{"n_head": 4, "activation": "swiglu", "norm": "rmsnorm", "norm_place": "pre", "norm_eps": 1e-07, "rope_fraction": 0.5, "parallel_block": false, "init_std_down": 0.0, "beta2": 0.98, "weight_decay": 0.044, "lr_head": 0.00658, "decay_shape": "sqrt", "steps": 7626}
Each number is 500 + 40 x the weight over its row's rms, rounded and kept within 0 to 999. Layers, rows and columns count from 0. Numbers have three digits each. The size before them is the row's rms in percent of the matrix's.

# up: layer 2 MLP up, 320x128, rms 0.183, rows 20-54, columns 0-127
# down: layer 2 MLP down (transposed), 320x128, rms 0.177, rows 20-54, columns 0-127
# gate: layer 2 MLP gate, 320x128, rms 0.177, rows 21-55, columns 0-127
up20 106:474514470530550471504532506454541555479475504462440569528439570520519523480450515482499497539599471551564511544470527494468446463512545571549527494537552532464479560470532514488441464463472471507567606510474464518502531478520484533522458560524477517468546528540509439439479470495507487534586583468542488525482551532487570525570561502479489436487479558553544542557464442515487546505466
down20 102:443560456513553479424497537500528477472475525421483457454491552496504565495570503376499533473498445479398430508468537459528505516500548452470519496477558460455495391434545473483473480468553525511550510534493421520434455470513501498526472522534474519537541518522523550518439528527517578486433463519476490531563506471436510532543532513476454518488526532464501465541485463536509449446514
gate21 095:508548517482420496448506525539538534517451511478546517503430517545558459489557438522502524540468416477498531449440553604504500535547482551564457506480536509484479457447544535472493561496523496572522501388415476483556538478551472531527496569523562472476486495499447469465483558480482474481478522444537494470447588517524488482528528408517492485497593492518482545517453521502509490539507
up21 096:471481544505501479540500473390493496466579440530454422480553508533403502595494503507525522494498499487462520575570502474498464487452518483439577483487427488492583517537514488567503511447447562529526476558516559511508458577465463444465497419491473502574513492567548487526502506453511494441439503474461473475566513489532498524475522560556486498504511492519500528536521485433445461497462
down21 095:540462559463549467560485445493545506515537462589496504466525440513450507545446550538493443489513509516508480580528485468481380491492475523447549515468551567526447506566526585458497503459517512440469489551479485511486460526483487485380510524425451509491584481540466463491522474530483558462534476506435471531510512513491452443506512555488517482417432495530557457494547464469472486494491
gate22 100:541540474497568537565449483471463507463528433513445514485474513548513492475497514497553505552466445464503544541570503518486496483530524458491500497473414576436434461445408516482509490565499478427481548541502510466515464485459488550551495522526512553439414451448507455516546470494573529495542497514461489459518589484450491500469514489488481502475571562569563494530426570566492487544524
up22 096:560526467466477501448471521518555481560478506541543478474466482536425528560485503534560497557544538519492538485450523427480505521484521471494512442421474537505459469464494485530509499500490546498445468517425568535491510399563501564524500515500472520492556495507451456532502481486624493451496477515507503504434459498450571565488450410501502537497483501553594459551475548420536534502448
down22 099:444478492451489487511445503475530562592504511483475554516498459428475521514537519464453466525464521503489474449499510510447522491460452507510518530490508502405510466429524441461437423490518470536549521490537461530498454526496472492498511473472493538401564459430524459508536506439535559498499533511493449520515527436416529529436516448470493503586486441512477466612455389474508482461512
gate23 102:422473465485534462533505499479474609536491485531483501516401551492494514475523514512452478539530478502500472501438505522525489468479532569515545522481470569499481482485587512459416568556467494513538491553508460479525522437486407417456520467458417512521404415518492499508477458497505545514447498461505508511600514457554419452515510527500527501516495480460519579528521483450545507520463
up23 105:537432481489480542446547413520505460444519506471425585492489498497439458530463486540477499455426513449483483506503502459530493476568512480463467519486512407520493425459456485499567464506454469456450520430455586481500527560406502436524477543476516552524473527479566494543524402510478474539545456482487565514480467550511520505525498576497477513460523517533461470472473499564472558489451
down23 105:474514428473522431530480519441513517494541485480492513493520487487515475560548468458527470469563515540435492557440508491506498535505491483498467467439538598541509509536515488460475526471478521493569496489436443520554489478423467620418454545464504436484481566506445452572544471540476572479526463570462449503522523508510487521509453495536558432442452470521520551526562553475500512474434
gate24 097:426489575535516476588503472533478475472540549511534497497469501512562400532488523546484456542446440493529464528476477488590472511494464525542477568517433608483482434414494483476528507475479495562534521475475497508557428526503496490446487467537504476491401449497540511488471525535539524473512406469464526512577490564536520464538487498531504551573521575510548460542501498490467512532499
up24 097:482453495480509465497496503519534495513570530554507507509457594493438562480516494469533464519524470524575490551437441482575497447524527502502435502498449560428468524469433515545476472504551525478535528510468502545540466450536545508497515529469555429520482484607418471488563508459434460494598570448495426526572496533499508418491543480508503478511508518503511469551509536473505542576486
down24 099:543451523547508500473550502499396486486550532523537520529502467543455464569534560485549452443440479474466452423465499599477503488454525493467561567483440446486581429449537459512535487443468454516523564464478482512464520553507487533486499517545518547439435498490511404540538541496450456496473449549554459548534534526483526520539487422466507507484540503468538485524530441500509490518540
gate25 102:456482521475453554550482529454505439528551513499571581533460437505540566468478522525471490498527502549452525534527550546476485583486508519496530470450511516554515461565495519581571526451465613526475489529478483489411498482506528447562563513436551474497505565483517563455446489510536568504491571526533522522518533509496434529460457435528537548472493540432494508533513518500558484492451
up25 100:550464476550510525414463474552536473511502523507576484493577515479494477489514384513510474465492500494524556542586537426456508542472479463505478452546567475587539522493520509480476524572493486416492453440599530542504451447559548456429466560539491513494440448537455476499513478495472481480464467501470476553459438563516515442463497490477468473528535463557521516514501460534472509494547
down25 102:486489410433593487511483523479536487463454530501542485480499487475479533517509400556536537479539469503475597452535556486500589596528562535570547489515519479555546478503535489484420448537444500473471517446524521523566514533508541527471454473457504525460432558512459451504497492507544529481511462553516478507487466522502533516440470486505446495550558491586478442496517425485465510449544
gate26 100:523543505439488454575546518558529525444476473514435484455471430507475471493426517527508499511493469503430518456505477553484521505481498595553452543493531565504484507504521491447517556554437595508427519466495508488460476496462466454440529532510504442482499442486535484485501524489562489420499562555515507402517572534452507495499526558467505541440558486480529473410517471505431516496425
up26 102:494495489451546529563471478426471367512505467546469530630557503497560545484540504506601499520550490402484524510507532454534482462526535452430518488493431490533441462570468502509516479496478537495456504550440495463497555507471493507545498570492478520522471432491501507532485471497482541501543503453556541520579554463499474450427483493517480533446534505498514513525512585478491470530533
down26 102:461493581501504473570524485596483524489485458502470508472506496543508525495469552544512531532492479520549465544494474462513429547479485510617461503477542489435490524411462484476457520541463528544513529563435522471527516445559522522541524621444478366541467475454484597501511501478530534496528525536493495482482443508514501505496574540500526459519476447501555484506498468555483532554467
gate27 098:489479472541523565459499470538564521502487571559530453471520498516504427549568518545493448552486512511542471579459515571381495524550472493501462564430497451516529508445549529490433496401466524497518553476492520524518455558473447503535455556515489430515471534530444448407556542478508535460514485498486538528555472533473499488583464505493501431497542527535530433499520488518466503509498
up27 098:489447519521550421520510515479478494477411474472462447478460473459506494447497537480487483447479543457461508484474423548548463543462482498462555392464571501555473483483457442538543395471479518535572425556508479446499525559499480520550494438468496561583536449547550488544510471552540518575461512553491459471434457558495487497484464499477505508477528513502492483543500452503500430484482
down27 097:519531490455518493576477464573515490474494487513563512483513486538496524548463531487524578424492573479500564489533545508543531501435548518488518510528481452514527462421485503494539414496481507476461380543426533509517474519565474517494516495494448524547506457569438546519492465508455496499562484544507514492469484495571421563568529464462552474465506554511399598493478539481510508491451
gate28 107:473543500497493589444545448556482509473483524484516516480415504415524476581424501508512492503440408521498454508459464487506520537536489502450519494485534553460469517467527460549442465440443487520536516392500450482480490516455559462504546502497475446523522511404503505451493529469531491435517461424453519533464475437487474429492492507530546547480455564517546476509450493466441575518451
up28 108:496497464566493551490499498497449434469521415445468472458484519475513479541440489502527507520438479511510491468482477475464382469496487518493515597511523474524462439559476530492428414503463507539546478558527498480438523441517495493450496472454546463483501514490473478471559508526558492452506503464479441512599440502504457555585498507555521450518523487565527497530396505522416473459557
down28 105:520447490526475450522477477387504541468539516487490489499571492520488495508617432497546490507489506529555509485556515489486526533499535441548491475403460436501537489529446501472568538563493470470435538545435530476506480453533540520497512475558533482490450521589474472538446440464487517440570459525505480498540491444451505453550476475545548538583588459516479523567521499492521523492533
gate29 098:441553498465474507509503445456450508455508482454491492489490524471513515540459583522541487457545477507450581533499565534496502470461555525427516622522510567525547450473498571493504493481509517473508563514554484505445506529506504438493479466569524528472537490490538497445477499533523561471505424472430540502546503496502538379474498492492592479439558486557509467551443491574537449515478
up29 099:509462465486490515511498519544518481501505530470450547581558503469575499445511489484613502467464498473508484558445484522492475381538571513490494525420484487502439519509523461521502474504522461561493489508443514468548477431516494482489486518530466498465479509509544508453534532483492582435509521441490468463460518541499501511476497641584483545425422432543487480419527441535510501502514
down29 098:494496444477521514499482549492526490525536483573515514507481482487497475398442420500482490457493568487510525494556486523542514490544478462508494503482452496447498525465475431506486447509581512393491487543470548557526497518567520515468567483450511514481508501641445563518500534558540465463530521520480491481481492559530541496525515573528526545528427572481582442464493482508595544489449
gate30 101:514471519487460505524564495534497473589432516498493459501478494461499494451547498512469449482528485483552505548492534523534502527464460463582487470509511550412585550447465487546544420515550496454529444600520517427505569525452507497547580535565432488581464496558467530440486429450516532498517477477529493484494507504513502534490518411468547504492585471523446485456507487470479475475439
up30 097:536518498461494495523476499552487597464494488476550511509519463521515452622481512470504502477484505535512491461567510525470488475510492481437497497479471466533479460534512510460522585522504502548415530453482459488500415488517481432438419510474518458457510525438486448574527498488518429456538440515545503507488460512502464463510413553543554388487480473516550563561476535484538564530581
down30 095:527505482422507516576484456476403515425573471413553498553516474525548537456483487463523504487501520498538519442621494495478489483557520507447501489479503505533417511554506584506455552571521537481459560478479445561507478480545465530500518481443546529512559491588474431548494559488504522463514471565516479496492471518555456491516504522532520450493457469470552532500488567504521581479522
gate31 101:481523461472561493534623497516538494510500569427500481503443415516434468586508441527500498520507482536484459515503488513551507455529516523568594550474560555506473482494505531531447561500487532457550563535501469541506508526511489500535461489485569557525501470468557465462553409531528551445487486508456474508489524491561543499547532417522524455508530451521566476535556495463485534578528
up31 096:542587440568545535492488574510533505458496478501560591423472477460517519533475466498520467502541496430556524468457495527509500553477525447437456403534559515470646474517458460525535456489476476487527522475524473493505436561504456504446485536434535470465514520539482488456491548495515416466530533472518471502491486528487512478449489484516439462452502458482504460497528499445402487533524
down31 100:509538433535525521470550397443489530491480506473525513515437382517466522510471449528482507504497516520584536545531528588472517482517475547425500543541563460514521443520422471520489562479478456579547562519433546460517445512485508494528472527484498604509516449456463451514513502539532490527487485496524587494465460512505559512471508448515512521518536430502526546547529508519448560524555
gate32 099:474457559448483522462485455458479478483502471494413512507436573520462488478462534493499468575489458505528546562524472500517573568544571501439405473510489483395511492563505506497453460533509610509511493529484496467530552510519455511468444528545517490496506538553453574470509611481511502499504476485565523518521473431554430461525504472516531509542460564532480503490486478536509557439460
up32 098:506507556495489461488462441460545485556488469475539495517456566514408566568458540505516542523508486502491491569492469574479491500564518558569543478436492486527478499436598518575519491464469549549469487568451537511495448488445493398493484463528439478588494434501472466495545562507439600498485447491478503540547545512495523482519482453494467484470518500486490546554543526464500511505446
down32 100:505476551467520489524438492469574467540489530507505540549563506547487478503461597503593485510535535502468455458415532480501457493563546503509508529484530509490500521515554490470486494532458508589593522531543505517485485473593523505533477544513476470440574535573483538457512461542573536465445488534519548525510536508450537476535417495522480573405472429475491448446539466502513458499520
gate33 091:493487506512476525506489514490504485455487471523524482513525517538486541493545392508532451522489419446548499562520541581421490470526443379565488531399553525539528502542533527521476510414486557530493499527503460460501535487496513451506521510521585444490445467490449511531438510512519490523489537517530540501576473535474456455576522503514488558458474514465486533559576464542508517398484
up33 089:581489505547553435498484523504444497497484467510549564538550536472494465478478536518590543424542537479457510538487550515507543499471515457505527478559449502505511511511459492463514456461480502561520494454508532452508616551483496564493489436579531593428622508453531447466499494466519468513434482484465511502426461503495612494480533457513474520521458474439512479486554503484522493498504
down33 090:475474517533460527558477490552549508559496440529507466532527467488493494548488496481540492508465472535447511529535512604420491435582479499447481502466512526518567508530542465488492499467494576443446414522531500503541425437539418443503520466484586461564498515511455536423566549460435498479483490440539471499509512548522509519469517526453445509482521569524475467493590451473481513556479
gate34 100:479469555472483501528474503547456540443485610563464465474434484473514526495522481455525467544481479450500515524531514500486375498492557454461521564561546497458550495492476503450564483488479550467478475512534478520510516408493514517506554532504478444541457521543492576491497491471507566459553472536506565500469513517504509465492433526502496420450538431455468396501426480441525439468552
up34 095:472481561492549554514461476564477427442496483465488505511509474535527497512478514481563467554425487449505448533548483571434441490494452519462485507540531532500486408450522509481473460492458459468515540483527468515458582477488507531405580526569480496454525573517552583559519593512547413504523568510522498522503531459493505461489439473544482466455517507540493432473436493526486493469532
down34 097:409492586514473400493544567533472498441535513559484529445480549486543491521595474441481506525514458537542508544551473521448527484470452521436420410530451525471486510512500469520438470506501524489404528482478482524511441492495465474510519546507510458496392466495426528538512480493430492510568525539525498562491481451444569511531551504547484479483486478512502476504471526522532564476554
gate35 103:490499518514476470452486416403422469506539500505590503510484501563400564564490453541504494509483510536421527524576519509592443482415495476437543525506513547466502464476551529509561512544435557486567515467545530534555524497524518454547474531502546520545501505524484523513518471548549510493517475491487534540475428496478498511476514563497413470465532523549553475502504445475499527569450
up35 100:546515444470510493488471537362511480443491461539491545515522515495540563517465514539490461520516523510496595536524547528531422526456446499472493513548489564524510501448512482538520471477512555465573472532548602540445469549489515484551523469507545461458565516493473515575533537467474479509472542544495505517536553493493496525471571548566378494488464553544463444434491482497472474534532
down35 098:476460492600441506512454493505516496477524488478537499553511509513492529440487498511462439511502461583443513547556474486482498535483512544489474495501421450441466484485544491520460496523529550555465494518504529588559431538466523472577503497533506376431495553514498461528443447493499479531514541603500457541484541504409572463527414496590504525539548532475476486494516497529543498537514
gate36 101:481490464525512516561473518439469481495502536463505535482486465494424519470542488565503412516465488479459477470494540475503450519504585515492525500502528462471545483507544506471483535478543581431518492526512528466490484517500520466575499401456534498560451526587524551514543547534446461582495472518480521482469508524509542513456529503435598507437472596621521537466564560469515488550489
up36 103:464486525508562461460449482505557521512574460429545486528468493519491478491500490449460536499497557504491515594527464499438462460515454460419507467444498554469532485474536487575568482474439483489503552541453471485478501551531541538444566480557597507514565529471465521541499468519503522541490487491462523438495539572479505432529490493490440496508583458478446446503464456472541418551577
down36 106:484503531563491502441477524480547447554498450522460553529463488523532426566549484486510536460423515502449486569558424442443497515453531441466544480528500593423505517457534489556486499462483521484524483457514473543520528541419481536519575454501496506526517547497466567498472500481477523515546463500494435508537497473490490449588485467486470477546598532504471458461484491448550399549513
gate37 100:447541432454512415510553518462509443488430496498417443510543471494545534465496471477529483566502508552477576489483503470540532505524480505525500447543529595489486451564547459538420527455490457525488514596582494515496495552530436498596493509493480522546518475521480562451489464531420496559569501531488486475531527455484454503502486562462526534494475543499508422542535482434526537518506
up37 096:490469541491504509474477495496516483504529483551440577501541543501508452512530543515490529572465493571500583523387466492425513509545521514465490556453488466497488537563513474593537518487483491473469487428481472514565497518467577475506456473587465406551407536467446484527509447479530462506473503494463536540477529543497490519532519532427552567504519426530425487488473563560526474501489
down37 097:488510438422503487418486470458564508492430476505550412530534500498501480468447478518518535538580539459499494531483502502439514492493455504472487513502511483497518542548508500473518452420496490543515475470503500551518439472507521535484440535490495463507491482437480534492558477492475406509458442542526464553582531443567450419479568469391451503526495455424521561478493491418435544523502
gate38 101:473550399473548498544537490526479502503479558482556582504584441514572511557476507487501468500482478460490509466552518452494523510490480481461505559532457508483472393581462532518461447445494480481482527480511502480553489524503522570500511459502408585497521531487490479495456477469579567490476499549518505448476542464477482449447458472484542529466454535493432507538465458417585571542513
up38 096:476514482453568519498522526430430499421607501524452569507504484500529489440453519497534545534513462447494512525491488522541521443448548497536499598570493503470486458456454535426466474486442502522496529490557505408495517507445468526534488531532511510570495389480524495491524530514513508498464552465484514423563526457504457445495545497532469483413546537503456475536461489505508499447411
down38 097:551502548505521447501541536506481502531564507546496510518454622461539434541513485499477519494448490485542505486517439549576519462549489531488530497432487513532531531505530560480437493487563503565508526569534503483476538488447447455526552538485499454479515523490514501525396535548478463488535493488519478584455517566480602487568517470447538448579565510551515516516558488584476477538476
gate39 100:503456503540497588472568504460496629516463510568556529548539575489507469506487471539480461462530522509478500498608486530486519471472543443500462491492553451461520529442427514479523505459468475509548536497462441453478505560468491424517531507547482497530550529589488496455560526483401491441468465457451541502511424496534533517481480483503578549507533512498476462504465548483541476561528
up39 101:528514455496512580437520469470452533528465450439508554538456556480475513518515486547538486470544460441456546441559473535487506464553579462437496450447564537468543543495422475452536550498459514525561532427517498484493506543576549494576486483520454537500471472519527445465500493522483523533380498476482512513508437509464537534445533483480492513484494544526479515554464562430534443562491
down39 098:450412465513506515334493586516532509525563563592463509531553516510467485490514483542510609492551506470452503496530495537472479492486520515524478486514488508449498534452493494535448497459485550556546483491475493480469428567439486495554464466439460576475481501529466533413451540501437509497539560480502478500553514473494611492466472465487509513482508501502520485522480523514558525537524
gate40 098:482540494453515484468461492508510518482403432474502491480453487458531465543605465507481547541504522549473468493483502501563478480483530490488544528462503558516527389496522550498511475556531541445486531506477458495513542504515484512439503526514534494458487456538374478538515466472614548522447527558446494493557478457461538565455567518542445457414530472442497510536548472425513515499479
up40 099:522500469559524529484518478506499455500531406528381545547512497516507501497529523495596440487544466407521527543425521510507523515558497494502427423487550537468425490473567471488468481536515468494476482527549566479473476494565514488507469496496528471518478509484505515545457457619501422507528517476522507555481515501548522498574477555482471480592507568459517481432483462522471436551513
down40 098:465492537510584547492446483487569463530468523465423526431494427470489480527478504539526462564505511453465492503444548443522528459487523503485528576490503512496551457477503495523508459458495552593505481475520469479490563513549504601537539408474485533416521516478451467512480561414495526482452430541500492470493464451424485528463477425462467513452480518432534565500459502459531514477444
gate41 095:535527477430469546487486547481522417429463497568503450488533428468455420523571551478526420514458464562482551472520463490447488473576507462513462433460470474426504540524511502470538520510460486465486497460494474502528592523436507436505486513493567463558507558496505494528509493528476484478496574409445483523407505497417520497467565544482469463468461485468503522506507418491523514514524
up41 096:558507517537510481454533477524458490513501559521499476502489554484460476492506487462470553471493466603548482579527486480511452488480512540518402453533575468483447449477461496537532518494502510454408493476472551463478473471477451578458471506514453519468566563527487569524563521543502491491514415516558463489465466432590522556474440579489566511511539470480472435513562471443548502520508
down41 098:464530454485512543523451535527506486427446539490525510499548532513614458558500444514390518491475453537527440501439531463523487510506532478452486482549501537492472520465539528490471468566520500564496507437464549441455537525411449470501516547474415406484473492496494460475476518505458502522526616494471494481512490609447513472485534604509475498461529494504519528546516482488519512524453
gate42 095:408466534504424527484484453465486462521469421613495463479526494491510461494524561507510522467478508475503506553517492497467507477463453476417524538483386416481509477494486499535541547466455435488488459422542465494493518520538456527422465473538453508548442542516499452485476459436497394517492485424497563465511459477440509544484491471522515456455459580515527460542526534468470485498525
up42 096:542546475528518510551514502463493492518484576549458537546495520511562455500542493379491486540470458543445517454563446507518476442601515462455505458470482518534546535506524517567474515497487460480502523515501469514523546585476495507511561483559512519562535414472549457463522425490498505458490493517567497471441552535519415440522594558471509510531514517524461531454445496416472530516524
down42 099:448523477553486617454490525497541487554457494465521552437484528461515476512468605511502486512504514455433503600455490468541543544491521503419516544517492466540527466476533551455555485471468493494457568564501489513495544468555538537467435466566495560541497475447479520452563519514495523469410413482497542461457503466506457495405499489562530486484438484448472496454513462490473516496504
gate43 102:484494501514539524504517528518558489485491587537568488498523505467526528506512519485451462556469483599458453510563553454449474529503501520460486472517459482491471478477497546507532527487542538493463403432472527536461402542440457504474596484495542499460429570496509550520452513510474539523473492570496527504504422528526469454514427441436551492473558499422515518542437428511518515516425
up43 102:535464462464453444472495483494499494485513501595532528528493593495497450442522508481557504475544500499545503482561512562488527557543484465563517514453481521500501513500467538511537553502494497522446451497455504509605512487428456458463480508542478498487514545529397521480525492543397529526499498565548543496517519493560460463460548519436524451494526450377502555455541455507566537431544
down43 101:527495556492526527500509429517510480503501446523552476489502520532507442517496529513432514456524553471539504522499541586462478470498468469495538506489480468517552411597397547450519530488505532488480502449453498485447581535549539476490490430475447470426554548461483394474544439500538437557483467435512514570419576534542536483519505477489539499536500514539516459502532547496437513530512
gate44 100:444554530461499496516474533503397455479488476448474575476548523540524429487529540506532503539508494524450510487535572573535542509536462515509503506507445475487430467453556468508467555517511490476450478476475508531483518441449469347489438505505503484507399487551463473554486491479457517476534489492587417512568518468562510497531524481418464489506454526464511545474524496456465550536508
up44 097:494500498510473529525467502463432563531476506481417495444482459498435417540473529490549485488455529521471494530536463544499457485501517514437474540555526515478508528567411445504543460449498501516546554494406511545505510511462522565497499462471518435466533512555560523473578457485556494503445384487582467470456477485561466531582455482512558422482516509487474498457507483478491476426466
down44 098:519537492460473495563502487510518559477476542450443529440490494508489474511486552421511377504572551522469488465457519610522495474522463498540525516455470452454561430501507490507496522462412564482526472520498446534587505460485486531516457472575534472541533487485514488531522477533494557495469478476468507443517535531449494484516412540503462488450508493462451573636521470484525498477480
gate45 098:539499486509430505470536489471444604396483525487523538471515474473496554474471526499452511488468504471547543494493460445498474534487511492505461558524489495469509532484473476438540453537475527490482487484439555544542464517479554535514571469494462480478435518615530493476491549557544499574468449484554582453571481554503506551497480500411542494483518562408581576489465501488530464484489
up45 098:499467495491522532474545534482503502475495493552441496522498485444461512515479555519503472541494535483514508436550463482496578517462497474455423430481574528450548477558479500529515542551552480545544554481463489512494453508438526442501540450612500462405492560503487562529587487518529536491534557546552517460485485451504428485513483553492550438461525503452456519529433378537483520479497
down45 098:495551540430472508516522439490495566450455511494535528444506516574510462533470543520538527507492563516512555554510556507498427491514553464423483469532482521567500480431493555473489550468465518574491453499502503511430427554427529499448527477472472556570596496430446415562485476551521497511489551598504514535502470520502511515483477503548502492537477515559577553516454518510481527482539
gate46 110:478504518445535504503476435492450445500425491493454518526505416544535498528447524514535578570466528488478550601517503467490554427607554600476416545508483521467460482541488515521438463498465583509495491471502484509494508496525508483529518472489497504506484427419534536511463443482559523540480496468536549513576481475556449413550474480480457559460549508493532492487457531467497483499482
up46 107:518439490515516557473523555518536559487400524469485468526454440470467461469484463485505478490476488493479472507529467575523490401440556445579520478491566485540478507438533565491500541466423467438490490442515519458554531508505491518535444455479497447577586532479515481493546444523539454498470443489484551451484506474440470530524470524432574469472544480550537482483500432498474572499550
down46 106:484571547498535456531565529509523461455466464468517405484455492441497478482466472462506512428440500511530499503469540444488567446494542425417552484481502516490567457542458510467513511482430499525501419493481551533524528478507549511440466446426473538495572472521396506493501498510506490517560443529550484495526470517509441551450437551487437581504471472502453493492534563485546460468545
gate47 109:480520524459467489528555484460463469471498473525552510533435479545537553585485502536493513508549508534449453525500473446550481398477472549535513439497479558485473507566529534545501558515508522461531448445505476516494487469429505497530451524589524501551498468528507564521539493529505573463439483453558487528472510500554518478504446553510599553398441597487510509480496508512470483592471
up47 109:456475506483453534498514517487452464558473495570530469485476503507419502493499562525485471525509511524488451599456488515478587461503496454530531505500468430418535389512551427495573543401546489476521469516493556445455514468502489576536525503464484536527474485526527519482472411554539450457451460509493415491537451503466505540497493545464542456466545515491559564462509552533483475487468
down47 106:526574484516493492412485518508470548481506544500486509469512501467496420557479439446473500458521515489472509478481542562485561448473534495468455491580540526434519480517544461525481529487456481498501523560509482517529529456534464469441544527494511590525528473438421473511489421501484480486516599490508480493519470528529472500476535649499429495513545476538472575546497545492517394556465
gate48 106:534547439527483534540550509475480460566480521474552469465525423528521555543582459506487484496430485499472532423567554462509458482533456441539488472439540447553592525579520514536551532435554552529453456516509413477444429502534463510504503529534456458499562564530525533512535514502527563524463495476501458513458579500532457521508479503553541540502522476564477465513525525490469514543531
up48 101:446471544534488470475467505507482537443487532540496502473579446491472521543497579535535486483512506479531453541483484406534484521490497523504550537423504474486500471381455393521524553487502480483607400515478452467475524477483542486492498475510528511567516462444521519416483468471480491481455525413447456426428472515480578548481445490515545498526542504445485512514481490467488471507446
down48 108:517521496480522518523543495544534532475471545537526459493489492430468516580546494431514588552497537495490468540546536493488448419451427473463574532488469491449540460488503493530461528483525519508509455570495443507430514488469508601477544487490504468531562517467442514560418382504480551512508530486515596503536567493585453482561510513550508523494503453513479495508490514471556549548474
gate49 099:485499498480507513523561501444516559466468489487506519497567526512532498592577474463528475435512563455453535531517527496477425479486491484468549557516495506498532473473473568534550530520541468442442523499576453487503502582422547400491493502521534478507507536472483495404526496499540458493472481554505506415602427503497511515469470419437498414449490471511471579488492520497512548526508
up49 102:510495490519560537516574467502548548456512450493519496542513544488532468497550486463448475478476526461498532519455497503422435456505531517470524591531479449542486458440523487541538512466504431423527481575521552482549474494511536467459522481470552476551490505437489508550501493558518399517466533565503521449559444478502532486506464481471539465535563476608515552518503583503525518615535
down49 098:539583597547509525453560561544480500456514479474398520545486493503516476471451526490445569520539525534487437539437469448516511513471557542539519469545542594558462453501487478516540493555487496523488549512540542465542485482433553445434513491543532481504535515482467471509496466467495520527448450490475532536493536428436581492528515512514509481452520492513463438435530465603468457469498
gate50 103:447567481478520415492470493486425498498503463467557497457483495450499482518465505530486470509528518531542472478460529560563457455526496502485542504528401554497558505486495525431471558543537452500565527563551404542429460520532454502535476467559482501451538455498507513506543527565471494407420488547525468459442494527490543527507510560470492518483537482478606507501549466409480465482526
up50 105:522422543487462515542436513466457530413544529547504486475507477517430502532498472460496497455404505529481486458488524509512471478498484625480472500523548409467557533471514516429531490528545527471496466520532554509529544519453507413444498471516478513489523548553437509490478528452526516526506594558497516467508410515481578513517488493422443600526480521489474535479435513516469450477491
down50 107:478442484418454440473528546473461468544507496524467486490512531543511529476419477444551539559459492413483508539457494489533494560575544472572495502511592471552490506537510559494507515523505563492483452498484504631481510535495503479513490458512550511527486556438492544474485486475494505478523427514511492550546515484583502469388551458486544475559549556556474461425471474481523471497495
gate51 106:499450443484494576457511417526487470550484567556492463471534547463499483524509571446484492538491473437544559485469512544545494461480556559524470481488478487551512386451480533480574494449565477481526526536518441452529560445484500412484479486492466489462518507511484505466458503520493559516491568527529594530589545542489494442493505540514525507549541571484490501569530459470536551545533
up51 106:523458473423474571494473539429527394467492567536501477491526464511563486475544437485463475532497410487435524549520467472506543467444506458465527503495518474539448461554515484494583447504535510452496489502595450467595459479434536538481472506492536521522503539544513542510538434493528550527478511526519530478441450466415479481532473439482495511464481467472511413528557457457498516459462
down51 108:491503547475461529485516444481518505515480463500451474413481526474477513472508578539455531483472499454581536506531516552495483445463482549539498471472490585523558490502457476447605488467569427527562510519549487456563521511510572478512502439494411478497527485416461517542459450519490552591497487557452588489543526489515503513498581499548520528551455486464454498504469474433499560499515
gate52 109:514506559440536446534521487471464458498463432508561464504455520526524473469479557509527475572519461584470526479533531544433524534501501518550538503477476482476499482504521533441527490411451546460468493468463480547440467504498445495512487532528439526468489501445406425531517446501425484452465482562515461504540537453519469465488557449456417458494456542496574472487559605443500500474462
up52 113:510505497410503425500526500468478363496461466489461440506501484518489518487560540519520491578521446506520440558495462555485528568482535433522557527468537528507509461522542446414506444520525556477466536483504527498479448462491503551541423480573461496491471463501490550560530486539445505450509518491491502487576495469527486490464538459533452476470404544473491576451562552512473494463445
down52 116:511484529431517419537568468512472490503498520471512447612482441487508500458539566539571518544438469462504550519505556502520482480522471542518516461526446514519497492497537495476487515476478525534526521514486483585474481549501448485509557505526432488489563556454455421454471389432460449489472507500489542588539519431468489555509555470530506425591489467561523490524482521517489465527560
gate53 108:517490500461557535527454500516464471447527464509482492533513474435488547484453462532525512503473449493522498533563547521535490520487437537468508504497571508464515439559528522585481454442385496528599511478449461515513536565587497534457450478491485582476539476442515492508516441555416482492522524415469509447461489524523481457524489410547533520495541554545434517579494471509493491461485
up53 104:445527480571511431524535541548440456442461432544460458525507500518493520442467463497539565519617492528517495464415484525482547446496470544570547456532465500478442522517526480516474490543497586473539446513547417561485423484477463490492482483518476433472536462478478484512546495549522482531522475512531451523435461476522482547475507508463499467562470571489464545531538437407472488488496
down53 105:470514496551547519511480488495429541493524533504492468550566551479551511499487535503538476553427533486503506484434506566514484485527494516578512436438470487485354475530517463566445467540467553468534519474530460461513416483504466442464467482480541479507509516481544494508464515436532515530489514468520519457447517569418492583535536535549504448555435501514555473449528531395478539486493
gate54 103:508526519462509491583480488542524525505533478491535496510541576513449504524594538401510439601540543508503498522502513463510472514511503516496455513439542508503494534572505559497455561516405488491537505460500562489502535512524499491366535547495536539529429500494547496466513545479518588525504500496511424502445483482525450452547518457520433560425468502449443526477548477461480526528452
up54 103:534452522470505512562565531534462512486517483529436461541457557481443513536505556395451483520479520543452528616534437496511462464528509554509511497513525513444460506488495478548487499502486452461535516533433435485526530536492516625463498540477533489578506528475535558480428515482524518452516539483513474461473420485532546498502543437478496518536493601487480508459507500503543535463394
down54 104:519493496473464485558497550572481487454534474434449491525576516453528564554546557493477530497499519511478491523498483443509461513517502530467421499439505536512467491475488529545555562407523408483499548502535553461524471472497496513434498528506470472533482463477561593454532538505532500485483584510572456514455436486537516494444466471459463610433480470461423520529461471567539490482468
gate55 097:486568502499580525510496511493522499495495485513471486487517485492486449521529463504444473531539521467585518445404504523424532513516503511530503474526526530543543458527422536522547510459590503520536476501488530474516483465510500474518553528479559453512416497493501455526521519428557433482571525525453475495512537556484454517512630446552504382505456496450557415562493523462438507517476